Weights of a small GPT-style language model, trained from scratch on English Wikipedia: 1.17M parameters, LayerNorm before each block.
Each number is 500 + 25 x the weight over the matrix's rms, rounded and kept within 0 to 999. Layers, rows and columns count from 0. Numbers have three digits each.

# up: layer 3 MLP up, 384x96, rms 0.151, rows 205-273, columns 0-95
# down: layer 3 MLP down (transposed), 384x96, rms 0.135, rows 205-273, columns 0-95
up205:545448521484454439505502494477459491475465480461517469499506458499481529462482463495468532514530541495485478498502473508533524496513560491513537525513477536498476514564494505501461536485518489567483452539516499484514534482512533499505506478535514518501486526535497498532505514488436504478
down205:463530509469533526474496523505514478529507513525518498515508515509522529484494478528512460501543477495504515525454478486498518528495492543485448519502508485513513453471507558505459500497517503504484480551511507460518511443514480500463499508552517499470470488500496513549466499507464454464
up206:494501475479461469527495479509488501542517514503482474494481500509518542534514437495484506519519484487491475492505475494502522512482499517516532487488502531466509487523481515516503518492484515528514462518477519485476483474538447495496486491537471515538511477536472513504477481494491485530
down206:507479487495495547498473558518502505494507508499459512508482481501516488460504446473502474533476449492498506495515538448523509528480507525511521491495508477486505481509512480506518488457508492504503496494517514477484484505484505518525510525498495495535504513540507478512530502505482463523
up207:504535494512475521486487506483473504497537502512483499498514497513515483546481501495495494495481522501509441497510496490486497534500504541480475509500514477510518500471509478491463508488530508491554502508496493544514480514505516479509508480485514519520493485488446521485505554495527460515
down207:502532498500508539527485445476501518497491485486494549509536480463482486497466488493529508536514513458502495497500521489485527483545516526479458534501503500519483510510513498497459467465508509482495468531470528509502503471519488516486498509458503490515497512540519517513469503474507494527
up208:530496509497478531476508498479450461507514485482509496491517492488520463517474507515510478441476492540472483488502503521498478523501526533508482503503505507496483470522498537493498490506504501505499489541483485499491526536501525477550506486507527499483553464495529489476472521490468514486
down208:513524519492520505510498459471514495465510461517479550504534465486496516531511527478466514494491507478521499488535515512499532459514517517462520494466491527454505496476482456463528519522487500499485462533516535501514509484533502516495506520474479503508490512521448487491531464531480510511
up209:498506506477486506501476493507483481509523465467504524524543488476473484529472516517488497509510494504482466499483480469512474502494512488512487539481487468504475481470504500489506523470514521470477567508537513496521530484534535474497523542494486547483522484540484524494488473515495492512
down209:517468509471534472492503500498509475528516503476457463530504485493499534497515494528490513481484529494481521455500513503527509523519500471514510491462518477482482478482534499508514518482520480491512489584520520472499511483510454457536519508506493516532546494504478513460524472481518482519
up210:511507508503515516477476518467482511492459479495531533522493512498488502430475500506497521521522496512505473517508497481480477469481513507480495528496522519490495492533521511480508447548460506507469518479504482487511511521493532500479482514501524549505508490503519504471502534480492479510
down210:496488508511513473493512473533487484553505512513479487475518464490516508501525522475524484504508500499478509494516527530513543452524474485502494488519510476503469497496504501487506520472534485511545503504506504507476513498477513518451514493503447480509502491469507502506467468494514524516
up211:510524480515513524564483500533480535513518469484505536509476481519525495543501494495515510488511534472521484510525530521504515457480533506476474524490484481475488470458494505501471494525481493461490498513475490500486504530541536528503468474538467489500498500498480490475488507508511521448
down211:487542490487500515469501474465530488489497506508496485478481455499511545471499490509516472486483514533483494512484499491496486492521494497520495526515487515548503478508505475510506532493467506494478462521510480513521481481506512468500495511501509551534480486507523514486503511500517493522
up212:436514460488499490494505506516529487489494485524520500455503501482504509534477484487509521542495516468488495519484494473493467489560527516505527505494492487489456502461498491508469524493495514479495541485498511483477532452496478493568524516512523486474486527512515517501528514498525500486
down212:512492488488526497502451507488471496496519488512513528466519458475499495511484461509527519504489466505514533502547525482494466499488453517529482508482474524497501491493530536482443485515513514527511508550493503509462497508498497499470525497508520507534515504524497499533466504495473474505
up213:476479485514477493470477508523573400483449529495510477523535479466474494490509457494527532495502545515475558455504504507533464525529574495533502526517506506518521484550492463498454489427513507486514509499526476493487529479556521498486527560517505513465513503545506516519509475495476519492
down213:535527503484549499482538495474479483442477469473565492474514505467502508517487555527569547506480482508500458480444518494525502469498468448518471536481533491489491503525508519519490538450515478502499487520527495473454475456492524466507492502505532493488484516518574547516476519498482533482
up214:495478484497503508530522511505524489490522506496509458483479489484529503495522493498494503513474505486490513520511493508512517541538520516508520501505485519486485497465487468474500509512464470524488495519505496494491491499516469490503497499507524482484523496510487481493496510533501494510
down214:486511484505470478534503500518498539520524519485517504519558474522525506544501495497488478493532539495463558474507487483533495495476457508528487469464498517497500478488487493476513503450524447513511515519488503492500532486480522492491509488493498470474513494504496485484523513485516476495
up215:481537530536550495515495507444490484491501505480519499482476489508486484497484490513462507475496511465522468474519490465536481479484471565482475487515491510474492501497533534530516483509471535507504483502491439492564483529508503476439555524518521482497523516512535485487523457511511505520
down215:478532535456528482495509504496500446472481483505521506489500463519457530531468547463501506463484569472497516512437513477537529452554485499484506541493485490478479519524538500481499518471500523529472505533532476485507523510469525456487548500494478478503508533461529506539491495503481473510
up216:510459502491519515506512501510489506461474493496503513503507473499498503519510496507532508463476489517483465486495486505505493514493511501506485507479502480476529499510496513514502488493494506537505479491490486506451463515517474485539526510469505476508511498500554510494492487514514508477
down216:498493513515501510485465492497526500512500501515484489482481517501494500493502480481490502491486490528531513514535491487500507556501509496490500496477494498519502510479528496463503522506502480504515492513498492500517498501528496495494515499485510467500493509482507516493504497503475499495
up217:502471436497551467504553531514518520438513504496510541499457543544527514483548485428502532547503504465532536489470496488471506464460501497484534468520488457507477506473523462499497462544481512540493479491504538478518504501505493496540488493482467481457492497496506491493530504456493533494
down217:550501495475511480480549493457526516506461507462511499533528487472470485493499525530480499536467518484535512523485501514462537497556528475516497515501499499486464446496454474476528474498498494509502471525519498499549452484466516512578513463528440514546561491501458474510458514471485529515
up218:539488493509503529462546459523446516515461520475540540487468516440532535490505525514530500470495487510559460483506506509497512519483539513476500502500470491506477508461472490486479550517535493452453501490564534506503448479503538540525518487511509532544516516493459508462461489520492470492
down218:492523470495552551513520509474484454525514529498518504510494516492571559538528548513521487441494480541535495438485461482482458476480524505476479487446492539498480499456509507517481501504484488473454488484521494487487522496528530468527480514499512506556502502493505546494453455514521488461
up219:519538570448495526487530531496514514522505518480495489492502480469497488508478472513518521509504488499503498520504513490489488533499506481492498506489487541497503499499501486500523501493497527550470497508497487487486465521494492485467498502492505483456530450480493547515440481497479508508
down219:509480493487508476526480499512494488509486499465514502483518520538500500504494520497480522500505463505495533518460503490510487497515513476526498483469552476500512522503488512509469491503506501465532510467548476502510528535506472488532484477491520534451501498511499467487485482519528490499
up220:514517548477528537453434532516471477468532464569510528472454551445494493531455494473466522510502509466485447515548466469516487508475520530473533458529485574544477488523500446490486526513521478459531532489528556486533481481531512429523481511451498480532494542483528499491500496508547519434
down220:499508549529530522502480555546419522486490505508508521500480511524505436521535467494430456513527485414525510513561465438513531496455533505518518477461486465512433520461435487552469499481524527531491495479519501503528560495467524464525488510520490474500523531520474529494468514543518507502
up221:475486482539487472462537500484501540524494492480504497476494486482459479535475500501500505506522529496479519496518485505482505482489493475495517520530505483474511515479497516557544504509503541530489474528472502532508455512497493513513511443530472476491476497536472432536498529474460473534
down221:487496523537486474490539465514522472505517509506508519504489538534442519471492508518511527536525461466472496484570482529537470515465484501542510488474465491492474471546495478572508497468503514491480492482507503526461488445512515448538487517515498508523507516497515517480495516484506462490
up222:463524469493503496498469517480496495529547521529536481469441494501522519486553515492473530465506528490517474498496475455473493509463497527482518499471509476498442505502505483506494487510491446537518493479512516502518501485463478503533534489528480492473475471536524489493557547523505557503
down222:495506492500467475506533484526555500530436511487459494499534480499519526525529524529514538544424519515484508513475492514500481513495516492513533496498521523506520496486477480464496516438480544484508475547501491537529505496518493519477470463458512547523510503478450484482462484474503501483
up223:487487495483526443482521473494502509528482527512501512510530503524510493505535466459497539511522502483527544502483480486534498475537492472476502526486488441505450483463533500556502477482492512532505507528464462524540483547521467516504497486479480504460508473526459492489501498527470487467
down223:526518493531493524505487513488468484473499469497545516534523501482511495537536510507458475522480514497468501483504485516533546555516503516474469529484454512532459487471480468539497466477557479525529515499536463494513480444514473494504502469496488466462527498485514517505506517507495514518
up224:505492492521519491477487485490500507515513478486499501528523517484463500506492466500503459506533508507482490505525491490542516511519492508483516511491460499481511481494526478515520525528528511473502484508502459504471489529489500505519478507483463530532472541503508496471491515519459467484
down224:506500501478464502507535463489495519500471500487484525491504515485488517494509516478490519496494500488497492517518518527525485530510484496513510491488517495501492514512540501501521502506495497447496489511521486517515483492489502507503503492492484501452496515503472489493496512523501495519
up225:506518512521522496503472504490499508458519461520489507523490499467494519510515483466476510487519500495515505528496503490502500527522502467481476501488527484519496498471517495539458508484508491479542485506475521495523524511533475516484512487492516493461510480546501498521514502503502482497
down225:474497494515467476479454471535473514495479499476510484518499521526505484493504504469473535456528481492489516496541445527548526488476514502502551507488513511500501490506530478519463519510534478478495480503524516503480493483492542516512508499524496501489521499479501483520471503499486500533
up226:529518511522527474489454492511500482509530476517542510504509449526485481461486516476485484449535505481543445504524478443521490520453462520458539487503515523508530483463497467482454518489506563531470505530486526552504495530499484529459431517523504526506535502552486516499513534490464525461
down226:458499508518474501475468481507427458533517472437528475514531455551478513435520489554550502462472496476538487517531485498497463523467477539543442464567523514525478506528483534486523539499515485489493487493567449522500495520453536480503500452465536524508523511504510490528499521506511511507
up227:513437556513466517506533482484502479489504543558518488526498472478477474469544503523486494528486485535456454503485492498505455511518509491457492514490483483483538527475509501484529460500495515529490495489450488529498482520485488485553525526502523509505492447508499493490520472483508521456
down227:544493488510500477486425492533480510499531501538500540524539474549538449466530475493477498489453514526481487504522446514515537507458468486469518508495530470480493493478515481499486511524504506495493509506473453532505535474480504492519477523507488478541494526510516506474530473510506536513
up228:517495478528492525528500461496484501494517514504510508487513501512506510491497491474505493518495497520517492490518501519504521508490506498495480493504506502495504472497520507488501459493499505503515496518466505510518515508489484499491529489480490531494515497511486505489509505485471467501
down228:518503511518501504498506488507482525496500529492498503510487504487504493481486516489514502489522497504512489505495487507486483492456505497521462485511501522492488480515520517495503494516510509487499502486481523506527514514482516506486490511468496491504505510506498514482513511502502478489
up229:507471486506493476503476518536486489506481549491528511514515468502525500502508501482499516520485533484498506499516491493478494513477476483479530507511495507530526493490526529479530508518521531497464486467516497517517517499493489476485453479492492456487472519497487521466492492523502441516
down229:473489522488490497491514510497547520487509471479484519502514493490524475507533524510489518507480483497497527486497457521532508503514495538491528503473494470511493499463459492502491505524479476476512496507490547497481504473536493472509507551499486497526476476513483532511490502512501493494
up230:463554479434519455517519467505539488511492475502483511454490482511535471552477484510513481484470523491516479481527441514488529497464543492490541494505490506516488480506483460532522516495508534501486468500527504502504463524538500529544524527488514471510494522485503514476500546484525478473
down230:508481509447520523484466474489505491483567505485515474508505504482485480539448515495493483514466488488455546487479539502458532525512468539492447511547479490537565481505530563494496496517506527499463498470501513554440543511497513541483538524513500503521485483494477518482513476496510472464
up231:448481489495476526535514474441485523520504473483489479492461496519497522532488492543516503517547467510474509456504473527484507505494501488490527495494515495474501501515503504501525482514486480486504450483517510495481505497517465429592512507511475489467440547495513507507521528531564506495
down231:519473481516505513496516483515486495519519524499524519475485511492510489463509433469523579546489498518471444495491481484515488554497503492508479512495526449519512518463485537527489500513507506532466500490519453485497463516474510490435489494515547536558541494493515527496502472473515477461
up232:487482513509494483502526490480435510507460503513513520483467467471492486507483513455497532514514505512509437486514475481481493535478490503487469517502473455460511507498494496536503515490518518496448500508505474499495479549511500516502483520456524527527535505488506466538500478504563515477
down232:477508499491523522514506486475492505522512487562484492503519484519501508471490491442531495503514464524543476469522434488503496495477513484483484519482494485497518470497481486522502508498538504463467527531510500474523503474503540471510494504513491523541517506494513498516518492486513473529
up233:509508508517504537485493492483484469502504503496494500491499514478503516491519477499494507496507460478518510520517521524523478512510493501491500483514497538507511503533509472519471485511525498525482483500494483496486469517495495495482483507527500514498495494512476494514468496481448500488
down233:484508484536531474499477484515478486532488513522496476498491496492501480496481512533499506499495515503482466480520469512524484505519523511520493519488510484507485545502485495498527469491513487498491506497527483528518520492514510504513516493495518517491504464498456510504477477513513466496
up234:459494492516523512534494494539465491528487514482478492535505505531518492506505503482547500464502539505556498516498501484519493473528533532461475544492462482456494501533504491552494502498496504472526489447504511521447496473494467520537571521456472483458471450517515549510511545455488468498
down234:502465439471502531515484491555485474544494469506509503497482474508500466458479448553494508489511485447483509522532502499494521499513536508529499481472541540522509501469518474467501469461535535481512534519502495516503472459519462522543504542539482435494501505485512481530532474512518531465
up235:537444504522458449537503507523488496445499513538522470540540482456504498451487505496420435478458511494462519530511451552459513527492576531466489521524484516460491526500503542478468465509526537511551486529543431546496474450514538475475555513472563574491461488488513467445541543516462523549
down235:560464450531461449510450517489483511511511496521529525528529528497474497444538506485465510488468510493426595516462530538488498460445475532504484498539507482451499491485533465517460491492537483559514516497510472556525421534421491441535532488457534563561468505513484490461558570539434583482
up236:529476520555498527545478516532519495461536484536466473485459529464461482512498493474490497509487495508528514552531471468490491465528494504503504461526486478477468495502490545529524473534516523503485506497468523517500495491535485481500483527482487494543495504528490515493463538479526540517
down236:450529570521455520528443508498484503477519505547513512523463495520431534526519504518482479502526455442517535535506489479502477480466492496507501475542505510487508529438506532510510519490510510524443481522452494500505530500567561479513514477493453463518500513525500501500482485481519479502
up237:537502525484492477494492572489475541465464439465475503498465517456513532521527485531517496460486544462442493515475533505508519492483483544458464464493469487504522447456495512558505461527520520476475544515441469597533529591515505566455520504479524554488501489519461469540491466519481462511
down237:488484534465488540505497545491493536511531470483462516433489504471519474449541513502511496502502503499499548511502505466540520493437440499488484413468536508583504535513549463535472449514532471522486534455493496524480514566471472509438513505493524511521481531500506494524503526518468554464
up238:488489516487509511457506482491505476481513515508482514504531490482510482518478502519487495518495497496507494515478495503506495491501518515486510493470508502498496497498499492540515520501505515466519510525515505495493499474524531489459480496501517503506502494501519516506504485503500516494
down238:502490505498504500474501466500499506496493505502491513489503507514492515471501483503504506465490505501523494485491517522497505524505505508491498500504529496511500503470490483493531484494506478490486489526521518502517497488525495506494514503504496495502513491497485508514506460481509518513
up239:523494494525539538521510506510457478539542517555541510488467525501554488475479498464535433477466463465477510481518492443494468487437508517485533558515488569531501489501480478484396463514525479485529481524469566529523526493481484501456506486467538566471520547508511528488464567486534527507
down239:467432532502468447504505511519461516512470495520511464488459416501454476456570435489455545523500539495490520494499538561506534576502538529466507539483520544487456518530502478485503532507544525517478485496561448439530449499496522501508491525518479455500539496508522539462504473487519519498
up240:521511513531526538479493522492511501426506505526485517512478459499464460510500475535490473494510496515546474533521503534448494493455475481424497487500498497488515526522479518502490483526487462549541512467448503471517544523506472478523508485450501477509490498482510517493524475507460487548
down240:525492534505530500506448510520503505548455488456486453512496501485494494476505497475490473491538474504436474461503477517528479478521502519558531526486484477543527516496530575508497466495469484490469470521544462485477502497498546498537457478541503524496484478530513506478482541492506531517
up241:516490488515517506503497475497520471507501461508514526527473436501507489494496509537467499505525479509500438513516497529525512486511524505476492530496475485491543489477511467464513481470488476530501560484508523481489511479534494519530452495451510491481539504518571505466505536483464520497
down241:475486506502496517482502473531488442479511483497522505495518498529509480498490483454535530489496485502507509510536531552515487517499480500501461475498513466498476522508487501518498505505519511511508519483501536459509475529487568504483507500517489471504476487483459522485452551510511518487
up242:493488501486508531502500514483500486487538462496493486489488523488499510504507488540526481486508500481515491509501526534513488475508496470522490480499490498517477472494509517504499488480511541489483505532497485522479463495512476523506488526521500534473506505512512532497508520495507494512
down242:482500515526494531503483512460499528493497513474531476481499488544465496490503516508557529518511526537517513476482494494491513456485518469497491518483537474533488495492484483503468516488525515511501497484481480503508530500468530505523482481475511519496483513491515507532510495450494480469
up243:489492485497511512445461432481457514543549507523525506513512530482475508498520466495473585529489510510484490484507530509465457455507478478497532522477506482506444504532526505509498494490503511461509507494510531520519503472520510573506487559504472493502451471518504499488486513532488497495
down243:499474525475510495470504495487497491480515517535478472482525479484471505485543530491473485506482518526519507502471479530479478497500461514433476498467491528546494495487479513477504522487539520546546477514484505525499487531500452485491535488429530473481531510525528493490525517526531547520
up244:516515484478528504487498510476494521462497487511516475531499485505503540457481493491517500502477483486546516525475527516505490523506509500487478487523494485462501490517501498506499485521463488508481531534517478479494524496465455488500498517525469478510504522517490537515527494514484504500
down244:480506487539483532494500492486504499567525476489482508484485495475499476502467549514463522498505498486459491503503487494503529461507533512507486514500529482507503505510471502493509499478514500490488482507537511494490485503511520544513489483520502520493449501474520481555470516524484477495
up245:460568465491508524497560508487491471524463509510498471493496474504486506501465483507480495464505482530517462476498511491477476488530493481481499491488503552516543543519506541479571503483479484491480501464475493516551532430466490508562469520545563478470537462490562492484516476498489500496
down245:511426488505474498500502466496465516446533518480449529476485519507524512504537536501540499507488536518500539543487487532525561502482502497487503502504428497477505456450499529542465448508520459533546499509491513479485479535471537466487534489430469513540525482490504537496476552516474548494
up246:506500511488533499504472483547458542460474495504512522545490486512505470458507492525492504475497536472511500498556496504492522527521525515485477510492481508511463493512449492517484525548540487500466521484518477481488500498499526481510483518495499482479513505500486514508492537524511502488
down246:468531528543491516530465472505482476566502505525493501494500485524513489489493517493483513520516484490450543509479502484517479489493516467504498445482509515490512499511500520500480480512485494460511500454511518518506491507513494478531522502479507507488481521480537531503506500506499475505
up247:506529484493516540458473494498517514473497482507451510502524495460498540488482517482504504485496510509471517525533507534487534553520466501513489495539486518499525502522496487512477511522485512479465494481503491496516474464504482518529516526516515473492487511511517529483497505490476528476
down247:482479500491519520497512503496499456531454537510468485472543478508505522464521463514526488522465460521550518505495520506518506499526512464470508469502525485494485535500465491490506509524470484486489486464512501520510504501513481499518512462507497522487534484463525510504478501529506546506
up248:487527474490550491545538487507450518507583508515500475443514500508492563506428511555470475476490514455476473530505517543517467432488543550481538481455473424457533558495467522466484466473482532537483570466485528458503477487547495491505520503554500485484572475587481458543512536525501470456
down248:489558470489546499493512533497501479463482519547491495477484522525476497529520495486491511465529473465475513594526515440487500461507533543500517498490437492519563559531510436480474571520495494511475569478498508458394505466538538476491542439514468504515533503479444491522468488554452483495
up249:539485548521474446477486485479498525446506502496505503521524486514511478464501516483517507479479520523527522509515485562534490538444517501512525515466509538470461506515522494500489494521497511572503469540517460495475496515509499466461542513498511508527511471466480525519483537474459475501
down249:435501536469472492510506542509513514488503492496509506449511507508506457497497455525495469529558519484490521526509495536460560505517471497476474464540497482477528513453503525507515508503507496545517475513510496504519457518458499505484504514508498512566487499501452501475473538503468518491
up250:492510516508468475502503498514528500497480460512464493507499507462501513439508470485473520511526498515515517513492503489449486509481491494490511508491450494485540511519520510478510515543475487501475508531512466520504498492521506520468509517500535533490473496527454497495482502519494477507
down250:510501469520497531521502497502510505509512519512520492465496526549496472489491495479512465500491512517508534493492491510523508494494528482488484495480530485544523486499485499494549496496479502485511478469487515496485502482490498464524518512501510516499493498506531480485482480485522490482
up251:497508504466521497524501482500491510488508499531496522532485503496529517526501508519479462524516496525474465487507490487470510510507501496500495511493512539483445512453548524528487491524509508491500504494513521471511476517497491489503494498503487544484478499511478471499467506504486508520
down251:493472508468527532500498468502515476490508494533487503487498491498498510525510485524496484502528496492500458524487501498529514514529489500513496492464521515492477479483525506521495487522506503491510526479463531465499505497495505506495455523493496504498527494500514473508468503495500513498
up252:471517495506540530510505468446522510487524475481525495515526462518529519520480498483522522499511486520485496525493498502534472520503497519507502497512539492475522463479534544517466459509479519462533511448480506491482526513515476498510503506488506495489511459509516516464483526476473493503
down252:515463535502504510506526504528482481513513482503476515491483494478507515518499461490498485503505456487500504508506499480463508504468512515488471497474492513508506547515535496504510531498543484522517504506521480479499481490478504531504466501478503513498502536476504471543444480543488489530
up253:488489576509469506500515457491455480480484521460536497550503525476497482508468505545450502535478469440494506535525502464485467551523483524466489528470519499490500530508522526507573471478486516476506520519509475494519512478524502522446500495470539507511513482499454525502509452554548537499
down253:494524509447468508532532497492498548481492462477486530541529542485455475508484513523482505509488481484553489495490580458471544498500500470463474486469496516521474480464569514523571506494461465486469465583528514545529436493525457481448519496560533499508468512498456559489515471519468497509
up254:497484456512480546451532494463542475511544486549505552512511508470459549451492516508544519476493514556493510510469538454558500492484520472501537524502446505455509438508517436532517482490467473496519533503513523469528505431503486546471518446578446527492510469460546527456498508481502484505
down254:495518482520528553509503530529485492473448509487540527478493504481464532480485480501537525512498461536546535483479455457536453477500545524532486476517493485491484506480520505461473525537461498525516477497485453449520515460475517498493578505553475496492497493517483497526487510486500479513
up255:465485465492490496485536522477517521536484504488521489503489483486469555495473518478505518460493522541517489474469480560498495539508495513523452520518533507490521472462490514475537467478447486542467515530442463543510530492499477532486511476537508509505503492503472501498480511472483489477
down255:477530488524525479515491483503452475448499483484502498517500502507534475496521483493484452506545474477507556504554498490542505481498541496525490501498485543491443536499495477538463511460540491503461501478503555493488527475495489485510524531511473487487509536521467527491482495520481490516
up256:458500529470453491534516501491491498497512524504496504532552512491497501537511468502520499546493469488450476512501510479494460529518471490457444492483510457472524492503507487482498510518498452488493485484484502540493455491524509544503496502553533518512511486505481543505538516507512471516
down256:533479483445502497528467522520485506516483493506512528492513531521526475507485495524497528518507523475458493495507478470516487540486509505485504523479512472481519466480477459489524502519487488480523526511520484486551513480511486476458521495463506488512516535436503481510522497531530505502
up257:514460458552500502501516494503496496492509533504538434538497541516472502525416513471496510558501492511475506479481522489461508485497462474472487487474510473508486501520467550487450491491496532485435489460470536517526530511521507533522480509520519505468545511503513490534496519544462461475
down257:495497497474492481486489451456540522490500516519523480523529482539499519519503511512461503579460479499487505491484534480518449499492445425520497473545500492490549514481496524515499496538508515527483449484505502462493506466483513512547490492508509516532504553449555506492526490508522457513
up258:540511533481515543534474494502503487505487508486489456532476490470484524529470522498505488474472517486474487517482492519524519501498495498494517496477485504486520499505524520516508484475460500484534522497509488491490541455542494486489507501487515495536482521526494483466531489493483514456
down258:500524519507482522481517489510503469516500506490497506491491519493501508477482461513510484528519485447523512503506492510456532546513484457501449478545521491512458490497460518527518504514477460491487533471499531501499485530518521501515529519495492489495529483488511517484487472500502484539
up259:522484515508459493492525502499467460518518540443529481500524517501500466459479541524525504451458537509481493497531513488506473515541500505524519505498478515483526506528472501476455518551517555510497506529478527503522512464495482494492494490512481523486511457518467504498488486502488502477
down259:514472456502472514492511476465518511465551494493530507472502482507535512524504492504509508474508497496521516505474488516509539469516481457510507496500471491525461464488485500481526505527466480521497522527535545539518506473511483500500509540484475470483502497470484473533531488522445511547
up260:506528423533548442532502518487522502498512500494517497525506522508482486505508510482523499483505497517461515482533489481474540450511518482474558501512491473473488501483487472487554502501491494525492430549532519439509464504503477524515491493459508513474529487513494460512567523491474476538
down260:527521499481494475494554498485493500514508509513477547501469503462536500484457545490482522495483455487481545528440538513487466503489496467541489457466497496493485505520491492508496545520532500512508526553506549483454491469482516489512463473507478503504530554504504465485504496523467519522
up261:527544492483485491502479514488520461534490502523464500496482486499497506479500521535489504510491509507465508553529497490472497538539521503503512503484467531520527477495487481506519497502449500489496498470496459491485510508488456476500480516482542500516491478491505467516493507534505545492
down261:515495514507535519454493516497503483483488487480514468494503504461500492475477495494516537496470479531508467491537491479477552490481477482475527502527533477530468503508499500480498520507514524504472491471557501511511478507501495514533487495521464487482514518535514532498492496516482475550
up262:510488481506495550484503458535484517530501485526498524528474490519492510502473473486493563463518508510522512497460530489512484521458508500489464490468506506516481493515492542495540474489509453503489529515495548516501536468505454520466517505493513529471550488542492500498541512463516490506
down262:475510507504489517519453498470509505511515539520500482514525494482488518497481532544488511514471518533529481498509467522480503502553464525540497504497512475521522509512491451503458558513505489514508445494502514500482488494525491479511438512540462492513469511473506491541490485502470498435
up263:496505529511504460505513491479498475493466512499485522499515495470500521510473475473512495560542522504510531471514504515518518494510525501474484508516509460510497498519483465488515497509504521507498496500502469487514496508509513538521494470453504495492522500506505510509454509482481463493
down263:443515513517508475477505476518485479481536519526526525511514522542491505503474529473522477527476496520503493491475495496493492479450478484487495508488535499513495466530504525502536518495485498473502506477479509469482501521474505515527509484515521504495525529520499499469484541519493495461
up264:458479509480523500486536499505489509506508522517482512482535512460489503496494497494483493492494505519496507491485474516511498521523505515499495501474487501494487491483529482513510513490474501503466511516509489500484503501531521527486475501533486491491501491505500514505503488521488494484
down264:504491506520522517481468524491473498466515484477500502505490492528504476492499487494492514512496518499513506496491518503503523496475494505497481526501522494495476521480515504505478502511522492509512497491505506491488514485497494524464525487507510517488508506488482514504490505493504504500
up265:509532512477533535478484477513491492463460508492487494506511488498513432451445476481505505504518562489471521486566488534458554504497520492495471464535545502486500447528570500480415506519484489490492545516494501498459500463484488487537504502538491483493519528461537491456538502488531506459
down265:554494492513500515519485492536507505487442495501538519524518525492474487458493532485497503516484492533498501511486493507486501491439458464494504494514463467473496540500507530476503469516492458539487495477535528480512521479528529485492440470527533525533503475469515496539526474550499497489
up266:499489468523493514481550487468529510508484499467520490492538491497477501553457543467511529529519477490484492456496483544523480502527536533482499492464508449470502487508487555481499461482483498468546480513495521533514481496481489514559551500522538508489464466466491518480487528512505510473
down266:530521463536520502508469459523432497523524503514473540494480483546535493500501456490476515485482496486528509493524534478557506536505513519540459461496479504478509501501501463550511495491524495486418535464497519505496533451490479495478483474497472503503547513526462553498555460495563463471
up267:491522475436517503456463547529560510491527444506493478523504493495473532500508481484486488449529519541538519496459521464472493510530439489506520535484457488457559514464509504479547522538477503517488507504508480520546512526517481547439480536554552502472460464512511519551497540520463460527
down267:506526527459506519515483518515519530496510486510489470525490487476495539486548468504521516515530490510460511511490536435511510462469480489453454448512493514444563534497503451480535529569495452512481539457521511509537523529509493506459534512517521528464495546478462477479524442504486464493
up268:529525496506529554494466516510464474524529525469556495503465482518542492492462543482487502406463520481512481515503440444517529483487505513536533476488481510521491504498507493529512454540536488523474562528441539489533494523510465465445467480474495499514565526488513476505496519504478497496
down268:502432522522509476476475509515454491430487505509492482476492507498466508468489492474515475521469540527491512530521515587461441535556495482493535516539516510494535483508475530460515501509501469512516495503512469523437466538491474541461494484485520522506521481512540506513592474455504502552
up269:476514553520461467480484507488515456509501508511501492507507499509525474496456492516544505503517533543500507488491496513516486538526517487485491511523531504445502508482495505498503506447473473493490548503486473492524497506521486508488515465520497504475489507517500485484469532495460469545
down269:495483527552503457529518440514511479476525484502515544534507514532521494529458495472513538518505475460514513479531511539501506519515526477506495496505506519507479486479489457487478467504476472517522520498499510505477465468522506517520475525471460492524510524502509472504470478486504501515
up270:448499507470526441456494531509498517510467489489518503496521520487514541481490467548472507549533526449489501474557498477522481432482524494531525492495514463483481519456467501496474539468483510503523503509534528581486470561538420466520477504533505488464481498516546461514543529491454482513
down270:559507494495455504491487496501499496509466522485499509502472500505489522552476475494517444496522500518531506496482522518510518512535516523534473533466484490559537490558446564469470473469461499426520509467480515465518522424463510495552524503511473512510551470508516484496444472508497526517
up271:532469478490508521509528478497530505464484480501479498502556544487506495502488534527521508492497462509467503481511537504501514509515508513503466490523503507459458529486479503518504512476461490524498506519513485483470444523473505491523530499491533538459491466514472508503499515531526501521
down271:506490476455496517527516515500548507482520470484502519478521534530525469504480525538512533499464471492519491518488514522516485472482482507509537480476493501497503494500514529527484487502488516488495523474510492482469475544507527509500507525448497511490474503487467496526516485502471467500
up272:522521537523495515518523453493472477495484484501470518471483490481545464516501453513500536527528500498482466454506507467493517516482463497535491501488500525410500509525504467461510463440479469507473482529490517511486489512501550510537457486495523492528453550520555492445523449464524510566
down272:492482498484461484509550524477547540518526520557531528526538506498499517464488495463506483501459486524507462569448470505489477465518513460470485534499502491524518506512528488479509487510480550529496489532492445487506472461540486487501566473446482545521502461489511510518481475508514530461
up273:503538485516545492475558462499521512467545518559468492507500500499502478479517523523560598501498508448504484490498524467495477531541485533499514486465451509457551470548459449579527498502471501520530537476509515485465475500493585511421494453503457526488510441473508539500488511460524512470
down273:551527450464492597460512517578497473505506506487516516471523552472463458515497492524507501504512471525471564498492500455534444496490509483544498531440459465494470494529408505493472471539491480518518509515458510512501522572532510498493500510525477473550504521477497452545439487519481520476